Weights of a small transformer language model.
Size: 11 layers, width 128, 2 heads of 64, MLP 512 quick GELU, vocabulary 8192, 3.23M parameters.
Architecture: LayerNorm before each block, biases, ALiBi.
Training: 160M tokens, 4896 steps.
Each number is 128 + 24 x the weight over its row's rms, rounded and kept within 0 to 255. Layers, rows and columns count from 0. Numbers have three digits each. The size before them is the row's rms in percent of the matrix's.

# down: layer 6 MLP down (transposed), 512x128, rms 0.143, rows 314-366, columns 0-127
# up: layer 6 MLP up, 512x128, rms 0.167, rows 315-366, columns 0-127
down314 095:107137145125121105142133132104170119135100121124121111093111094154160136108132108139102098149155074143137164128084130119124141120157131201131104158128128137115156110116133112112114133131120126097090080140110113141133154121103135135150149134089086132112128095090150110166123143134145104109101122147149137106122153159120149177109102102114040160138123129101154100151143120136090107169170
up315 114:114094142115144144087112113152099117167163107163140136144167145099118123078138114120119100135177114160170131150135116100125162134102123074111081127122126090137139134089182099121150114085124124142141102143154153143132103128136116124115101084160135118159138117122094173123101161113098128146149165144126132125124136103158191087133119123121125104135123178160138155124126124126078115129127
down315 113:133091080107118168131086124131145127156142123138105132185137131133157083118172114105156114097117134150110129154143101121129106130166118075099097137130105121091169139154122133161133165116097096163113138134140096143153177101183113144174138148111114139148139143113117112147112150121124146126130118123102143138125134127131119107108066124149052096112141110087151119122121115129107128168126
up316 109:089156121136159140086092184156166114142114079135120110101152138091101167124101127125104112144130085161137115212124101117091141158091127111182163140143101154135195127109132142121112151124128124135103177131128120116092134120138132145143098120127134114136115133138113144125153119135113123094130157142124147130084132159160138129150121118061116095126145121165132142122119123107125125104126
down316 108:137118165126118154155129135131132094113066122117130113115123127163159112128103149164103154147128127101137095082139156135128178116083171093146094114128137146105131127081136127136110101168133123143153181121133125150151126098156156140137129158078128123059134130124151121129152118110148127122119118092177117148157153130107143153116148104159105153118138128097089193110129130135116163142094
up317 095:123094170092122113100115149161149154080093101160131137161149125114089170141093110103114110113114161141116132127080134148129153110098123185126077103118123156088155106145152092158145121131129125134090139099174132129124111152147127126157131134155122114164123121138069117127147136119107104148111120161114101119120128157170160157156122125154118125141147150132143135093151099169165103142160
down317 103:139107110120118131125124175105136092166163115175135101158146134092129125097144106155123103133194129138128122108147183109159114088152112157124076119108139172173120151107099128140103137139137117158161144103159147120116104156137135110119107134108152104136136119119088119165138130090104147158135152150107115081116143118093109116104170141076123154110100095093098125125104149116111151140119
up318 098:166129159146129129101169102104135165129145108153107124092114060105131138116152180167145125124171102121149105101078155172138128129118097144090097155089162086109106115089109153115125163103121126133143141133088142138153094125140156102148124143093132158114151125123133109144151117142141143136155117151119119109124125168129159121108119151119150112108118093157111117110158091146100173098101
down318 106:111152130157103142148122122106122126177106095115178148166112166141136145162128102099116129124110145180115131155069114103163099106147146086122130095116143122191120144135095113108087130133131146104166165107095128128096134126127147163108092115100133121139157111131161106095142115087144160172125134115151156133140155120110139139129159140116148150170148108106172140125089131111143139167142
up319 095:168079168145125158127110131150120146114103155064137100118124089121110157126126124175156128153196139153109117114132104187080149118143101126129139097141122128161151170148117149143092134082135117172126100164142096111122140124124115087134094142128107129149157162126108141136139141096124117129122119092118134145123159136129078120110126137168125105121108152101131143140114089141096094133096
down319 103:129051146130116110140129126136149130116090144117143130141146121200142137164125141137092112103130154151162115114128143121084104132175144136161074078057121143135153104132118099141114127127152152142128093115117124118106148125125136156113149167098106113129120081094142138114141125174112099168133166139107136134119113143113083098133141175136142144132114130127125099143101084144102106125136
up320 087:114057158113172084133084147068123103143137101133151157129107117120112116086115127157116175125105119159096185139127101097162115158141096102140148121143119150126157145109143126130135098163112102149106124161121118093120130096103146124103111086162100149113166120163126149071101126121130124127093151116125127134112132110114111112130121090124133127174137108121128137152141123152153165128088
down320 074:154141072160148129102182075141154146130127109121101136099123112131090115119180140135167120107105100111088100098138138119134103142147144175126121103129122128101139159118083119113103121084124116125094123101163145160110100113144145148140134117130124132112112111119107124190142116135129116106098115157142138149130102121060151144096121124130124136141078142101126178174146146105147117103166
up321 092:160095130139164113131124105120143115154121108121139105118124139165113127129135177142137162146146093105115161125138146083129159110136151157087184118100179136150143124135141123145175110130144109135118149085137107116096140081106119113117152168150135113127140102162130120097070166106105146102162139103082115118121118132127164097148155083110138091142135172120140160135103119140172144165116
down321 092:139135113144102147099154101138124131119098149116132167137127111137100106137171113117089118109093138120144117061143140118114125162127157132139147107107126152141089104169174162087141113139121130126115105177107159151110147155092133129148129128154144143166138133145121171135196085093140109115124094160154171156155150114100145164147128128146100127129101117107143094144157131155159153167145
up322 098:095109153150125090127159107121167137128141114083113126145136109155132100169134146108124133146135070097124151112094105119113137119143119132139191130149088123133141121120157146113147139052166122151130146124122148136104158083122122140126137114152092140101142150092116143133093105101105122117125142111110126117169153061141139112176157107098138120168130133142101162128165122078151129103148
down322 086:124165062143120168119130088104130131121145136115126117105096118138115127156149130162134094132133149151142128127124116173122098113112165128108075136120127106111124043117117130112122098102113122085126101146146124103120079120095159124149144125126119152110136092131121147144106108131104150163114149146147156129111123101149095090085120111142083142115119083080118074098111119128120122080150
up323 109:143150135157131135157114148144152099079115151132141113106153071174115111111063149107141136132149173166135124137115146167097144159125134099135120130135098157129140136098158120143126107121127125066147158147105136110110139097078121103136100141158107143100100126120104120113126108128127154115150170099163095110135096151177146119132078134159142137107099159120098145116166099111108135145160
down323 109:100142121143118124128136150129098119094116119102127156157156105117098118157140110127144139108110144096154165140094122102141130153116123094142115085113134072153106166177176131102153119105133107142124120096115153152055112125179128133145169137115138126107157116135116087115145127160126133130120130106151109174115156113180100184125110129142075132152109166108147147084120136103107138123133
up324 117:136140122126128137167070131132093113121097132136114080119110110129143110155136097174159148143114138106140139168123095143155160167153154082122127087116136179148065116143101155134139130098124147131147145127139109133192133168155143161146108089114137140114144099153114130131095107131146110121122099130135205130125102137137136104107112142089126135076140136127111141117125137120168125090106
down324 126:150122142142130117118085098154137136128181137154137167158132131076112137164117132102121138104136146121112172124090101153158114129123113176148109193111103137134114136140152133123141097101125160146121068118116118153119117119104108140130138091155095124113095100122109116158107116146122109118089089120090138140153205119105112119061113141123141127148124134084115135123113131141094157117153
up325 119:125111134125152162135134112110158075162119114114128093170144134123141152148102127157168097123115157106163143169086104164179182116112130141171114164127119109128135131123150147163136158098102160106122120123111134163099164176118130130108141165105129120096099145106113174102136113112163163148128100138190132124119122156105121137142115147151132135148102137098133125100126112085158161105121
down325 128:137148135152141146121117146121142120157162117133134140158139161088102145137131128119109114167149095163189180143146138147139140086154135111116127148133090118109117157124133144133125156138147131140107082085130089105114158140115148108099149136102150110091145093143111119102142095148115123118164218119113109139139121161090068115151146094129095129100150164098118158140105142114152121137136
up326 079:155091110137140088184113114121097151100133100118149115142115151110119116113155144145131154156119101109156079122105091104140116158073169134110112115117124107124140132102161147137115133125129148141123143080151165137118143130126098137149093138159157147067134137096125115105065129135092083127124154100107140139114120117134118110151156153130185106102111154114127076128104141116087157145104
down326 077:105123129114092145084128106140116112137138154132116087117134084130123101131182123111138098089132142094087148133108180160164145098167142169128124115136118130127106111143099105150102132105138121087133087161126089132143111089130131147101152083113090109156142123095117108164146113121148104121125105142125111147131133151069128159090092129136070170170128114134157128101158137138133123102137
up327 113:102097104131120130120140120121147138145119086126173112139158107177112138119084116113175125149137092127169115152120102136138153129081124122198148136165130123119128090114131137132136094120100130124135126110127175103105102124083116157112163148100134147120148151118130124106135132124148177133111112168105172118183167090135146104143099149156168105111122137127114100153106092179125141098143
down327 109:128139163155149120157106110124147082145184143149116126177140120110081123136107121134148104154137137125102095078116082092110149154118106135090085101126120169103158177124105130124132148098186146142131113135124112093147151163093115138100152122106109135159116131096163078144096127125162138126143155126147145137157130114128146117113151105156161127116160139125115118139126073110108120087125
up328 089:131134135177114152099171123138116177114096138075124115132090119120135140117134126115125112115136075079109146125132109135147165124132133129116172168119146081138128098121159144125138135119191137124090107150132140141100189124146099123130092109150155152169078140116128141095103157113091126136136102151135161130140119121147136106146158183135091101120107168099107127106131153104110097123128
down328 091:106169101150136166131111140119135181109126151141100159133111115168144150112189069079135162180118108147142109106140131130084125104186136114157123161122142119142123133140164149123125122123134125123085117133154123148120090098148146079137111131092128126083146129145123124144155120132099130152124118140129137113154128069137137121114093133155089125093063133127119153127156120139105137121093
up329 117:126108117093138124083177111164093164123150108155138131118138101137131073106156119107114113172139099143131120127116145101150148133112107164113157128121164138139159138108122126131128134111154126161129177118148158113130162146106108154137109107153142113143124131127126169145157097093145152200132100102098101128100132150153089069098123101127125114126126160136139123102135101174174119097089
down329 105:137154103168124107146126084089099180115102102149102133160123170105116129188118164144158146140091137102101144168114134125114092126122140122136094158127111109151157132134089120100122106129141108156144097110128135110130054126142115151083111143114100131101137129151135113113129118118132123118121088083148153110123103087081112155120116084102100123144179117095134129154122118113118096106140
up330 085:126109108116121149173150138113109106065108104075129078131128146149169141134105132087156140112090075121103108115165099136182150132131139127113156105124105090115108142083114130121118150111157129099073120116124105126126155095149150120157130149134130147150156148129126132123111137154139115085134088095124109123130117137120121126172132190159106132118136123148127095125128066174134133121119
down330 085:111115147085105143085141124147160139176150114146128169100126167140119143093170101092119114123134119155133107137097113082131104093112121101089132138106148125132155129111165141111124080074147133156113143122167117139135120092180126148139098160145092127141135152142149146153138133159137114120102132128146100129113130067105150112116094146121105133100115119130131085167057132115158118132150
up331 106:127149091099138114127124106111141100105140107135095134139123114151114149079153188093158105151117096100110140133125084192112138106091122143124121130141094114124164122131096133119127125138119142120179142153165176094133091133156139143099115179137055126110164098164135103144133150112120125141111129123119138147060156122166130145121125118127154126142138129169100127117094138151134154126115
down331 107:113109146105120163106116125162140128106115127120148095141109127136117112198116144093124160105097164136126151130116118133120154118096090119137077102101096093110137090099152098132154133110085147104113099141112117119101128161106114103122099125117167157099136073087105123135148134091102153153072121145110152112151138108145129128160094081105147091127091110174121116112142144124157102120131
up332 097:130140130075142186122141155175111134132140164091139115136142149123152095145113116102136113129132129091141112117137089163136094120129151169133190124142129140105158139127121120105127126120136129121142119101138122215161131094124111125120149080118121109147184148146121141141137106111142133141131099192098093137090114122082137155116116121090120148082130132113113144086093105111132105141124
down332 097:102106153190134087104124126093136093132121118121093120144096130083073152129096125107117144083113144084160134151107138089103101141128125146101100132157137130158107132099137138163138119125141098179163136136118139127081117124144098157138122133136162093141108109104119088089098166136122061119122103122152141127111108137091127091115134123123119147144101129169129109107138137147132086136090
up333 120:104144103131176095158124142122105149127141143141101126153160116127135111090129147102112142143164117128169118144135095129117131160135096133133120156105093136055159160109141161088177147139131107113098135109094124177155111139132153098109059109160117076105123108104109100114108144127143160147167139116109175136139139124131116130153142149170127126116092145151120122141135129175120157114100
down333 107:137104147139102148128123097115119096152141141155168122114108144153167127116179090140133136110128118145153107127137107104085103071134114117107112149161131132115124166138104111091116113138172094121112121105125098145112119139086157169121131114121139111113113114159109136101142073131151118186112159057146129119106102109119102162139142139115157105131141164145102128102161177097160130167146
up334 079:122101160143131163121081119136104130177128137132144073087117120118105149134111140146115148117134141137125118123156096127123142134133126129119123171089141085134147088168150160078102113130101135123124099154141155173158139159117098119145122199122137159104120105171134122108101142118146108177134099074116136137124094178122102098140162128119120113098153123148146094118106078137149123114143
down334 074:148130058121159137107195103160147125145133145105111133121156116156128123134177087141116090105116128134120134106113151136152140116154132173120155123137128090097126107100123148155128086100148110101128181160103132124122098129126112149112160138104153105137110144100108151160171090140150122118098138164111127129114079122119102168140157174169126157127068117109099131136124138132107127111137
up335 098:146133139157172171095188155093112124147144112125106128143180121145118153103105109111120173137093108097167127152164094110108136105146133101123156100094169120118142113136123117112143131108135137110157153136113079135152137114149099106100125130138118146116130115156131122169106089085144137135106112155121145125134151128159149152186109117117110149109126111081101161161175123119080100151122
down335 098:133112115106144175105130132148131150109100126088131131125111152124123104137091181156113148095105090124122057132104124113119116131167128119128109121167154101115103164116077129088113123127116161115129121147096166136116097107139115103144100152111129127142157134099113148112102129036130103114132139108147107147107135138135111152138120141116174122102116091170134128136100177089100115115098
up336 096:115134095127125143166146133141154122132077109140100109091144089142117138136139114130144150115142083188076140155126116146119109129182111165056142159129116115162153093106132153119126159144094143145117187146129139126107112118123116146114157148105147119113132105102091095162085131133118125115136138105130127118142132090119143113148108121114151155107075141141157109105134094117157165090093
down336 101:098138181113150118146112150131119105132118149171112181147149125127182133146135113141127133113136098058106169114125100096103172114135140100101132126134160136141091118140143126123100125121120129156143103142101107118118097135153126166132134150091138139109127133106139093180078156126156066114115124143169113125147140125066090166137106147114144139153126113096162142119142118169098131132120
up337 098:128128133108142081131079097099141136118138100122123090102204127095185121131112107118101159150147108116127118137106105145098164117124123162160100100137142105102125143139130103133163117087182138146138066126133130107115132112157132156154166140136107117131116159135106088127126113136121146139137101159090133121162159137145163127130128107149133166140144131101124137096162105117109160160069
down337 095:116114186102134123135155117123126143139110138116135125117128114115113109116069115124115120148104128148117130129137119163180122117097158116119111125157147160173141115152079116083140147149154151109101163116115111110148128164134153105145096149114154109132162106136169124092115151160125101131152146140117140085112103118093122140109154126109238121111151113098099133145138163139104091119108
up338 098:092160116119119171147114110138148146076120114152097118119087115113075150128144101098155168136121186108140118089150137100127156130150101127147112137117136128129107081152147142118133121171150112122115136141121141148110144103146190173149110115150072103159120133118081113162110136118151135093150085111134107162134127081114116132117105123172143118135115140088130129163126123113158093155126
down338 101:079199118134135111112142121151099146094098141144167136080140137103148126137126143089134135125118103115171133126110131144163111135123116137074156124145125142117159106128102115154135179132128116134129102114157141128117148117126124082138157151127130112136066145090168111124110127145158117123140141117120109148156132077093092129160055156112101130111172116139124096134122091111142150160101
up339 114:166096176141151164091111123116130110129157142149134135151089150121127112135127187089087153115164119116146132146139147134110143139113083092138163149093142101093164132135142121160086144111101129121085139112113141112146107142122101123120128150130101147152134138142113122099139101122132137121127142132163139158123084129179105180185077077146122137081133144166165131119139113133101122113131
down339 119:110107123127117107100150120100149098122139143105113154151132127158103126147095128090089108122156127105118130153102135139147136155132151136113106124142141102086148147126170113160113129130110179105130107082139096121121148119129081126082127135092173145119142116109111094105106139097140117147128100119113144135118158082077123143155037121114080185158134118124120114115120165127134125150086
up340 119:101101117154122142127126111162124136093102145137175122121131113126106148136101131134118135096150128118110132150104152132101169156104136116125093112114080144110138160128166173125121103101121153092099175141120117116120123119129107129096114134140113160126107158097082124109066113138140134143095170119171100146105140124158180146198107147100157142127121176132145163127142115141081144121172
down340 118:102111139163145144115167161109146143102164161166146118154166106122107123119146086124123095077110131136127192184142108092122131135140126146117079094128078131116127116161155113137104175131141126135134126084114120146123100126163111114133121111142163119113109141110119077092092185110136138154114092135129141165106135113150120120147081119125078150146147145125156135145115126129113104155129
up341 103:129102121132152134110143090120150141144143085162146116120169138162112129136140130160140089175116074127127150142090092161151142134163144149142113140149095102141127115151128143140113133098155140112094182147122101115096143128146123179123101151145141153132139156115116157091146069084107172116154103136123116098145153122111173155129133135095137180102103174151143117161104107114118125121128
down341 110:111138129123134164120117161124120140149141153120131058144126109124119133131160117103120145137152084118137111131140084109182154138125097174123106139118134078108118106157135150191127128131151086129111107107165139122061098118058168154131131131106112153143140102159153143107148157122149119143138105098136129121139109133110109156130084110172127102096149112114109122107149103097136161103138
up342 109:152086176160165133141101121083097099122128122147073141159154104124081105120141140093087157178148109178174141151140121156103134119106132139117133115133130124138118128132121119138148137107153132096150180136120101150091150140166169144118123124141148152155122092140117109103140099060111127142119147177086121108143133159132136113133155121113135141126145122140086145136147135078115115105131
down342 111:166111127108136099149132139151157096138136130165141152136120137148127143130190062112106064130149134126099185126158092122113161106118110114104130082128106110130141112142125163124117153126119084136106166159142106113084122140138130089187134132096151117152127118120144132141135122115161119094099158127145125150179113110126157164135133118115179133106121171102132098128126149134113164113154
up343 093:132122128148093172111107091137089122121125168118115108118131133126129100122134134137150163156115136128117096154121136109103124092106129121172131136139126114119141120121195135153122101105053166158121116123107077130089154081107125101099119160126154146162103147115183125102128139127110104141117130091149141154134149100119122160157096098118154105124145149144138182119117119166103152184115
down343 091:121140126135134127099164110130105127145178135139108134096061170115132120150079103071083116144137102140117155126112136123142100110101144121103129101147091161135124121103090148108146181141149099136108155171106122125137123134108151144104118140127139098113151083107153134059119160101138123164097101086118094144141139129101108103089121093098118156168134108108122115123146124143151115128125
up344 082:133094109107137135078115133121103140165127156173143097128116141110142135125104119186134121103158140121102106107075122172134143101098107122109142129142121090161170144129117136117159152154121117116091145123072162171191136134105149143154115163125139139114149142146150130141102128125163105150143115137152126148089102137148096143134132169115145104087137133129139114151190106155077142106132
down344 088:079154114096070124121160130144174133170143095105128131136124107148129096135115130096101124107087116131139168130122131114128136143139183163122112130116143141116141136108138111127057127130130142130143122114174143104145044148112163130098114152102119105141134097144127160104188155120130123119120114146106170141109127101100130142106110129138140128167081103098109137125105160145124091152121
up345 100:129122172093110108115139149115095117129129095143157138119128146083138141190113132072131125141084188162145057113099124131166156131100146126113126149117146101130111097135137147098110120123143096096078139138113157154152125087123144141148134108097144116151096144122110128096124134138153146131076127112113092155108119121116124161140116175116131154122135127107136143102185123158084129115120
down345 092:147114135094161158121157109132085168124162141115122131146104134131156111080151097141159131145183136114111118098136133092094077113090107150131113158126119119132125135119126158119132126123139081133108139132120102080101115129144117124163134117109124126146160107119143134177162158140112109153133129135105149096140136133108082096098137115121169138131149089107168090137169157172117063163144
up346 104:096126144126125146094127102121152099118147126119169107110123127110136154099109116167137098115110144099080118140163095075169141126157172113133127138127124090085131168118125159149117131125114112111122157137138118114135150123084178132184112147110142096159082157165117112133136090142141180127145112162125113130098155118112160112167132113129103102095084136145097107094144169148129131144149
down346 103:119138172119097099136125101121136115112127090148166130134093157154098105092180119152107131129080103132139133093090115100138162082065129101135102108118199120141114108077158125130161129112145142097147127158138103128104112125171149122098109126080147109126114117112170109136161111133115153137132141098117134137118137135124122172109135102160137140127095136129112147128143155137147110188146
up347 078:125118114108141140184096162106124092095155131164141128102130146142134102079105122147120132124110088122093178147125118135141150112143140128151134140158120066135160142100143115142185100181092105130152106064096115147138140119124141130147128123137121151174158146136163128127133127125126152119120101082150123083121137121150107128125131129166132150182153118105113133158132105147176147157100
down347 077:150131055147120163075166140114167135133146153115110163103145130174119119158193130108121116121108123168130122108099157100147085127107151161125147118139138142112106106117117161109113122107158099126141151154129115097110113141150133155117152127104138114123141133102151137190135089134118128102109120115125165144140102147092166121106154143146083143171105095128129126105113152124163087165126
up348 085:129152135172087137112182132112108112135138122111116120073142102112126077188136102128142085112139147133134164110138097098123111150104152124125082131104135086125123117127117148122095150134130131110166117190153145162144126125139146103126135081100116109121110142149130160099105115116101119119124134125109143118131126116154125113173124134119160128093181149114124135102090129171156097067088
down348 086:141108110155142188104136121143142147121124167112149142136127102137123119144193151149141145094144152163131091143062145121137166112158114141143125110124107113108104123126123140149137140134137142090098103152123096122163130130101079151106156125115066143121115162101156144162135107095154141118092120149112100141118161144086113087123092127140077100093128146105154139154114125124165113097153
up349 113:141132173116127185131120107132122127156145144162145141160130099133142094121131148112145138148104156129109131166168080118119111144135085141160112122181145125112074153137133090106104126081161109088084104106076130114100096114091147081140129098159149109116106148129177134138132117147121128151104141103146111124102117120107138145103084166167130094133129156103133143147111106146129160124139
down349 124:134150118131157141126125149119114096158099087166139146136152129128110123138135139155115120160092133109120134113084101089164115163117103121122136170131116134121053160096137132140119114127118119116112061118105188139124149178148103129133130126107122131138055120127135118131083128138129094141176167111144131164134143097106130101112140151120073139166117157158149145111126131131094139146107
up350 096:130091138119054145124134101126098147098094106112166121140132139100123126156050096102170146171109116107143140155084110177133121139136095134152129141152117154102168111131098111074161166134114124138113162126138145131114122134092137118107149158127115153113125138104147139118108154097137136098110132162119117126126113112121154116147136057090136131089160127109109103121126110100121157121127
down350 102:098156175113094132152127149136134135166138127134114087105144156101110124104041144115107128160122099143124165084126142144127081093109110123108146121094149134150116116129104120109128155124141134153147090129110134094099153154125118118153156143125133109131132119134178093094144153125127153117164109130110131092176144090127144117139134151119195183149161119140081146124118139131158121148122
up351 088:112150128172152099140112116113173076097154131108106158105135135143121124117151106122134131123105105127118131170138177099094152139137127099146147103130151100142146156123124104154094140125098117148118154087098121116110197109059069162107136150161104140137066143139131129126162118135151125129140161108156141095109124113164130154101092109128159148106164151138128126099142137131137150135121
down351 092:155134089140087106153138134139134106121135151140115144137108114117088090125147123091115135113106134084109140095119156077144143163127169169147144141123120096142131167152126144115108113142095110133132129121112139140144120133131158132129127080126117121084117093129070133160155131194107111134108105112123140116135092124131125104127173140126152142136144111171116109055176186113159136112163
up352 089:152150127159098146097124140140123126131102147151087078113122185158108141113143154127138123076116148095154125129132112099121157129114166111139148108084152131152177129146146147109145123072115148125122094088123165108133123123161124113109122151118141156111126136086121066149136128111112116158174105106151104130146114173131167083147153130138100094099121168104102123114127149086141141139118
down352 098:132121117089119118072167126138155133154146101136110098143134131129103144123190104100112093156138135110103125135152148133125140118186153156130131139132104131124179110146158104093085133056108133108137132110138116134107110140133132141104126149120132121136124090092131142128093095108090133143151137129117083132127125084152135141150163136162127127123129116039121093130151076132094128119144
up353 090:118129106105114141141114122117135080118115144164103114150126175115098140126123115139138146129134150116150162156145116144094136140162103103124111141171109120107132090166173146156193129137156113147147080140106145097147103078126117115158168131132145165175079149114096118116166143101128179116112110124177124088112179102166149104155140134129119140102135129136135131132154137092107129135125
down353 098:122127115118122095139113156121151158108110097106101137154094140118110104137081138118093048126128120143102092102074148123137105152084129140104120167125128110123103183108083160114137126143119134117113139096138117123118120110152140134108070106115133114093100096175116110163085161109104114107115130107115126174121130123117127141112146163115135164163139092107149131146128182113135104152119
up354 125:132139139163127145149090092108136171147136174140162096141115092114142147114149122124124137137100094109144161168124097100153181148156109104139114106112124111128161137135125161172145124155124114107136149129094100104092090106100123104133159107148101141079102103153135160124164111143154139167099126127121136135139102076118121094143153124131118117070122139173130100107166118162170141139117
down354 137:122164129140100112090149099168085134142128143116147111103122125077130149097147168147121148152116149103123133120123090134125098090121102140095130132124146141175104089107162128112119172131146152160166161123101111112115148129118102121105127110145132122115112120094125105150131105091116119120140101157099122120143177149100127093098093141102146118157117130057054121112099146166124137142158
up355 105:147150100150121098109089106058136111116109066139115108162102141117151122161117132144143144102129097140131111160135134087111164130133175172135133113110121122133151112136116163120115129175144107123148122133087169158137165141124127147112098090135098177110102157141106114115059144116101093135148119092095161100157127124163117101128131119111184138143138105124128131122100127152142124133140
down355 105:118146101134114117150123133091140106109115125125122097130085106131076157136087172122166086112163112159146137124106146100148117124148127150136082140120146166122118148133108124173102126164136139079191111125095173153128127132111120126127136134139133126131120107143152140147102114089138083121157116105181160134089180159101087098100162133134101156163145136103137152159148151143138141126131
up356 096:138119141131132111160111103110165134162123102096156143145138115140097125122113165125145129118132096129124100111175126141125146151144124125091147134098110108086135114106157100175136110112102148141121148118141130123136076165162119159124171148139178103133165103136140104157126173109106098118177097134093135119087097077143100122086121138114096124097088132114116156077115143135161176123132
down356 095:124104163148122129100125120110116127141215145120142142124145126139110140168097064129141116132130126142173119145129101102183118141109109155130085117181134121185169104149120122104104123149142079144154135105137159131146124121102129110131098109133150127109143121113139170127110122168110105110078145094129151107118151114111149158117139122142170144114126097150159112181151140161105109146121
up357 106:161132171081165127176108145147127150117168113079133166143155134153119100107115141126159162114151101133109082095145142143129123106176123156122112138109130102107127130135131107176130103171134106122152103145145106143123135093111143106114083109114175149125115115145150116093139136114161148152083144130117167103148087086160129144126104142103104128101155149115092144112132162095121089115125
down357 107:150115134138121123163134155098158102120129094149154114130075117125123154138172185133125137170155128118134121136148133134145088129121094105157114108123165072147119109143122093154099099125119099147086147142115090099155127125131090094128086079129103156134100167106145120177108113160133136084114162108139135170133163110140135113124138148130156103170122121115111154134157130109080099120138
up358 098:076165157073145143145138115110113133109100139141179113157135123153071122151151106119110108100081151131072144134134087164090208150116130121116123127167140130124148152116142130125124150150115145139123129136117099119118112130097121149174153141126149127121146108092152108143107143121138164137089145114123116099120152159140089147144119121114155133138142147082104086152123156102104094111109
down358 105:126108123144145129105106103069157144126113156108096110094105109162135079127081141112167147158145103148146200088145121142123103092109120141174128109097139109138114119167117114147120129091154175096161115108123128149113143121158122119118120153142109108131122120112143102084094145166098129129128121155116146127168123138122136098104152150119178127124115108164166112129120132156125109183097
up359 095:141133137099103108129100128114084160160092121119126088115094125069198124118096118165117110139107115141157127132141143121108150131137114116109148093133126061122099099145106159094155122114172171160118164145132124087128151119146144109128118126150162168121165163094119174144097112118112145105154140142110142153155161092126139150134124089140132139104123136128149123115117099116167169126123
down359 098:126149140141126100147128148142140122124133123209096126113122140140120159137123134107109125133113122137146125112099149122168075092116138110130107111150109200123084133113095168093114185144146147162137157118112124114080122175118110181165119142096130168123132094142162108125107157118137157131113121058139138154112158101107102093134133145135150142133140152153144111155114135105120135137138
up360 083:104089164110128111130110173092134162151082118123151132098144136132122118078131127123104124136069090124116111141136151124128114096157126091133161123122152133110131128144119200099132124135151133140132134111072131136124132101138171115163059137147150144080111169110130094116109141093134112152125116141077156097165130147127114130127153128127122122121118159116174137142176123123117130100173
down360 091:133166076127093126113131110080132116101154145140122140132076100135125120131148152142143137054109120104118107091172125115139142096155119143129127129147097102107127144154157133095182145121162099081128133113063100132112143169116114171123126084109109128090162116128086147159099140121133085139100110150125126128114129130095101146122100145171106111131133101117127089103137137130116148128127
up361 108:130148148121126107106145100127127083095092170111104165108137163158127086127129121089154134120099171121125101128109065161132128119139113153150134138137142150089150096174165123165142085140127132123113117139142126102129152153123126143132134166133140100138152099112122122104143156137139113085157120180147126120138082123107112103123144113110093123165093166120110193097113090109101134141094
down361 119:157130143120093113152136117137130133148139079128160091099150154112095155116103103109111094153140165125124146154116164084125078117104107116087107079145147127137127110116100124134109159098125069138141136132107147185120123109102120122152118133114121145140089122121085169150144116135092123173136146082124159134120153132118118126141119112095170163153142101065123086137128144159128127124159
up362 113:151110177091099104127152141153113117137097147128082137119137141127117113115150138112114103107154112067133096104106131126143116139132110146162103141080115095161137142118150111123127109162162163152115200122128106112178104125153175109164149079122105137128115123121115121162101135094142095130094162128125127125083126114188124123094111124114145165142139107163118123154161137138155155110127
down362 118:097135143136121097102127133097133118125115109097141175138103147133104124150150127123147141195092159096120156106131140148102105129160153129127086131157142143131110158086159111149159150118148172100088072101124150098111097143105124112139100118121101131082152094140135142131089142113148125153088101123111098146129152136104128112112169071128144125133144174100145119150164178122133134152122
up363 110:131148121125118129174169130134105155120099117131124112166140103130082148160088162140136180170152162132100148145131119131092143086125111107140108144167107105119119096127118134099141123154109157131145136128112100140141114097119123115195062131099137111093111114106088136105188116093150111086103174108116179116138122143131140143127106137105123154121131141133096143152137093115120124144092
down363 101:130130080168140142104118122136122184095174089121115099128117136153131093128113129135128147116115113154111105098142100106176126112107181111114129116108116188132106121136149128139130152132100138188134116114148125096109133147121138126109113161089118094121114192129150101087158113142119149130135170095082151095126146155150128083138160141145152122145120116130160162129168134153140141170142
up364 117:140169113108158155115150084091147100125115107118114114130091139159119138124124126167158116141099139111148147127089104148159143116085095132142146127131136121124127094138109136176126099121106120183112131141101126152092161171114124096120196119134128098091124131104110180127139157137156152106152134127162170125128097147096136101102118107153156127126141192090127125104110124118136176105123
down364 136:097128136146121113113142126128136102135169101091176118138141211110140143139147159119124135149155133151149192170091131124146137097125154136132135151132111093149108115152089134135096150107151143114072089131099094105161173128142120089140154130140123104105138142127112120157106121138147104123091162089126088109103174139135095108116108086151121121117095136104135109127115104130143106095139
up365 090:148118102147117098139115107128143142109110122163117139126141122119135137173111075132154150131110125102130100132132100126158173125119125137114070110134111142080122149114126082144143156135102150113107130124152179129116168143127197118158113167109104134186134100143157125156074112139097134126159139145109126148100170144119111173093126113121135070116123127141147097143075135161104143119128
down365 083:093116120153126152071145123142133127102076149108097109075140121122152159162150140115118141155122105132135101107189158131122135104179149104133130144146159132100141069116124137125092139098116151139109125135170118131163126115143141106142145111141120062116124161158150132176130121104127175149153116123158088161110128103124137139151140147110090114143182132112124144131122118087145130152097
up366 080:131130178140123132147089145067100077101192125169110136134156142113170110160126124093129150119123125119125190165155103117110118139152115088146132130147120092089103130105131157121113143129114131143170088121109096109130147102150130101111123128177100112152124147143119152155112133131153167149150141102135107089141104122120150144124124091143132117108166136131147121131102065122143108160106
down366 082:112150111126124166116169133104168145127128100112128133115137111140140146120154106110131089139095110151129142127106123177134128155145117203148096131170157122089102150097130128148147103087120109121163110124151132130100091139133145132118175119109135132115149120140122190207146139149141099142099116151110126147161098115103143133114104121119104171135113087071123140153140154165156115142136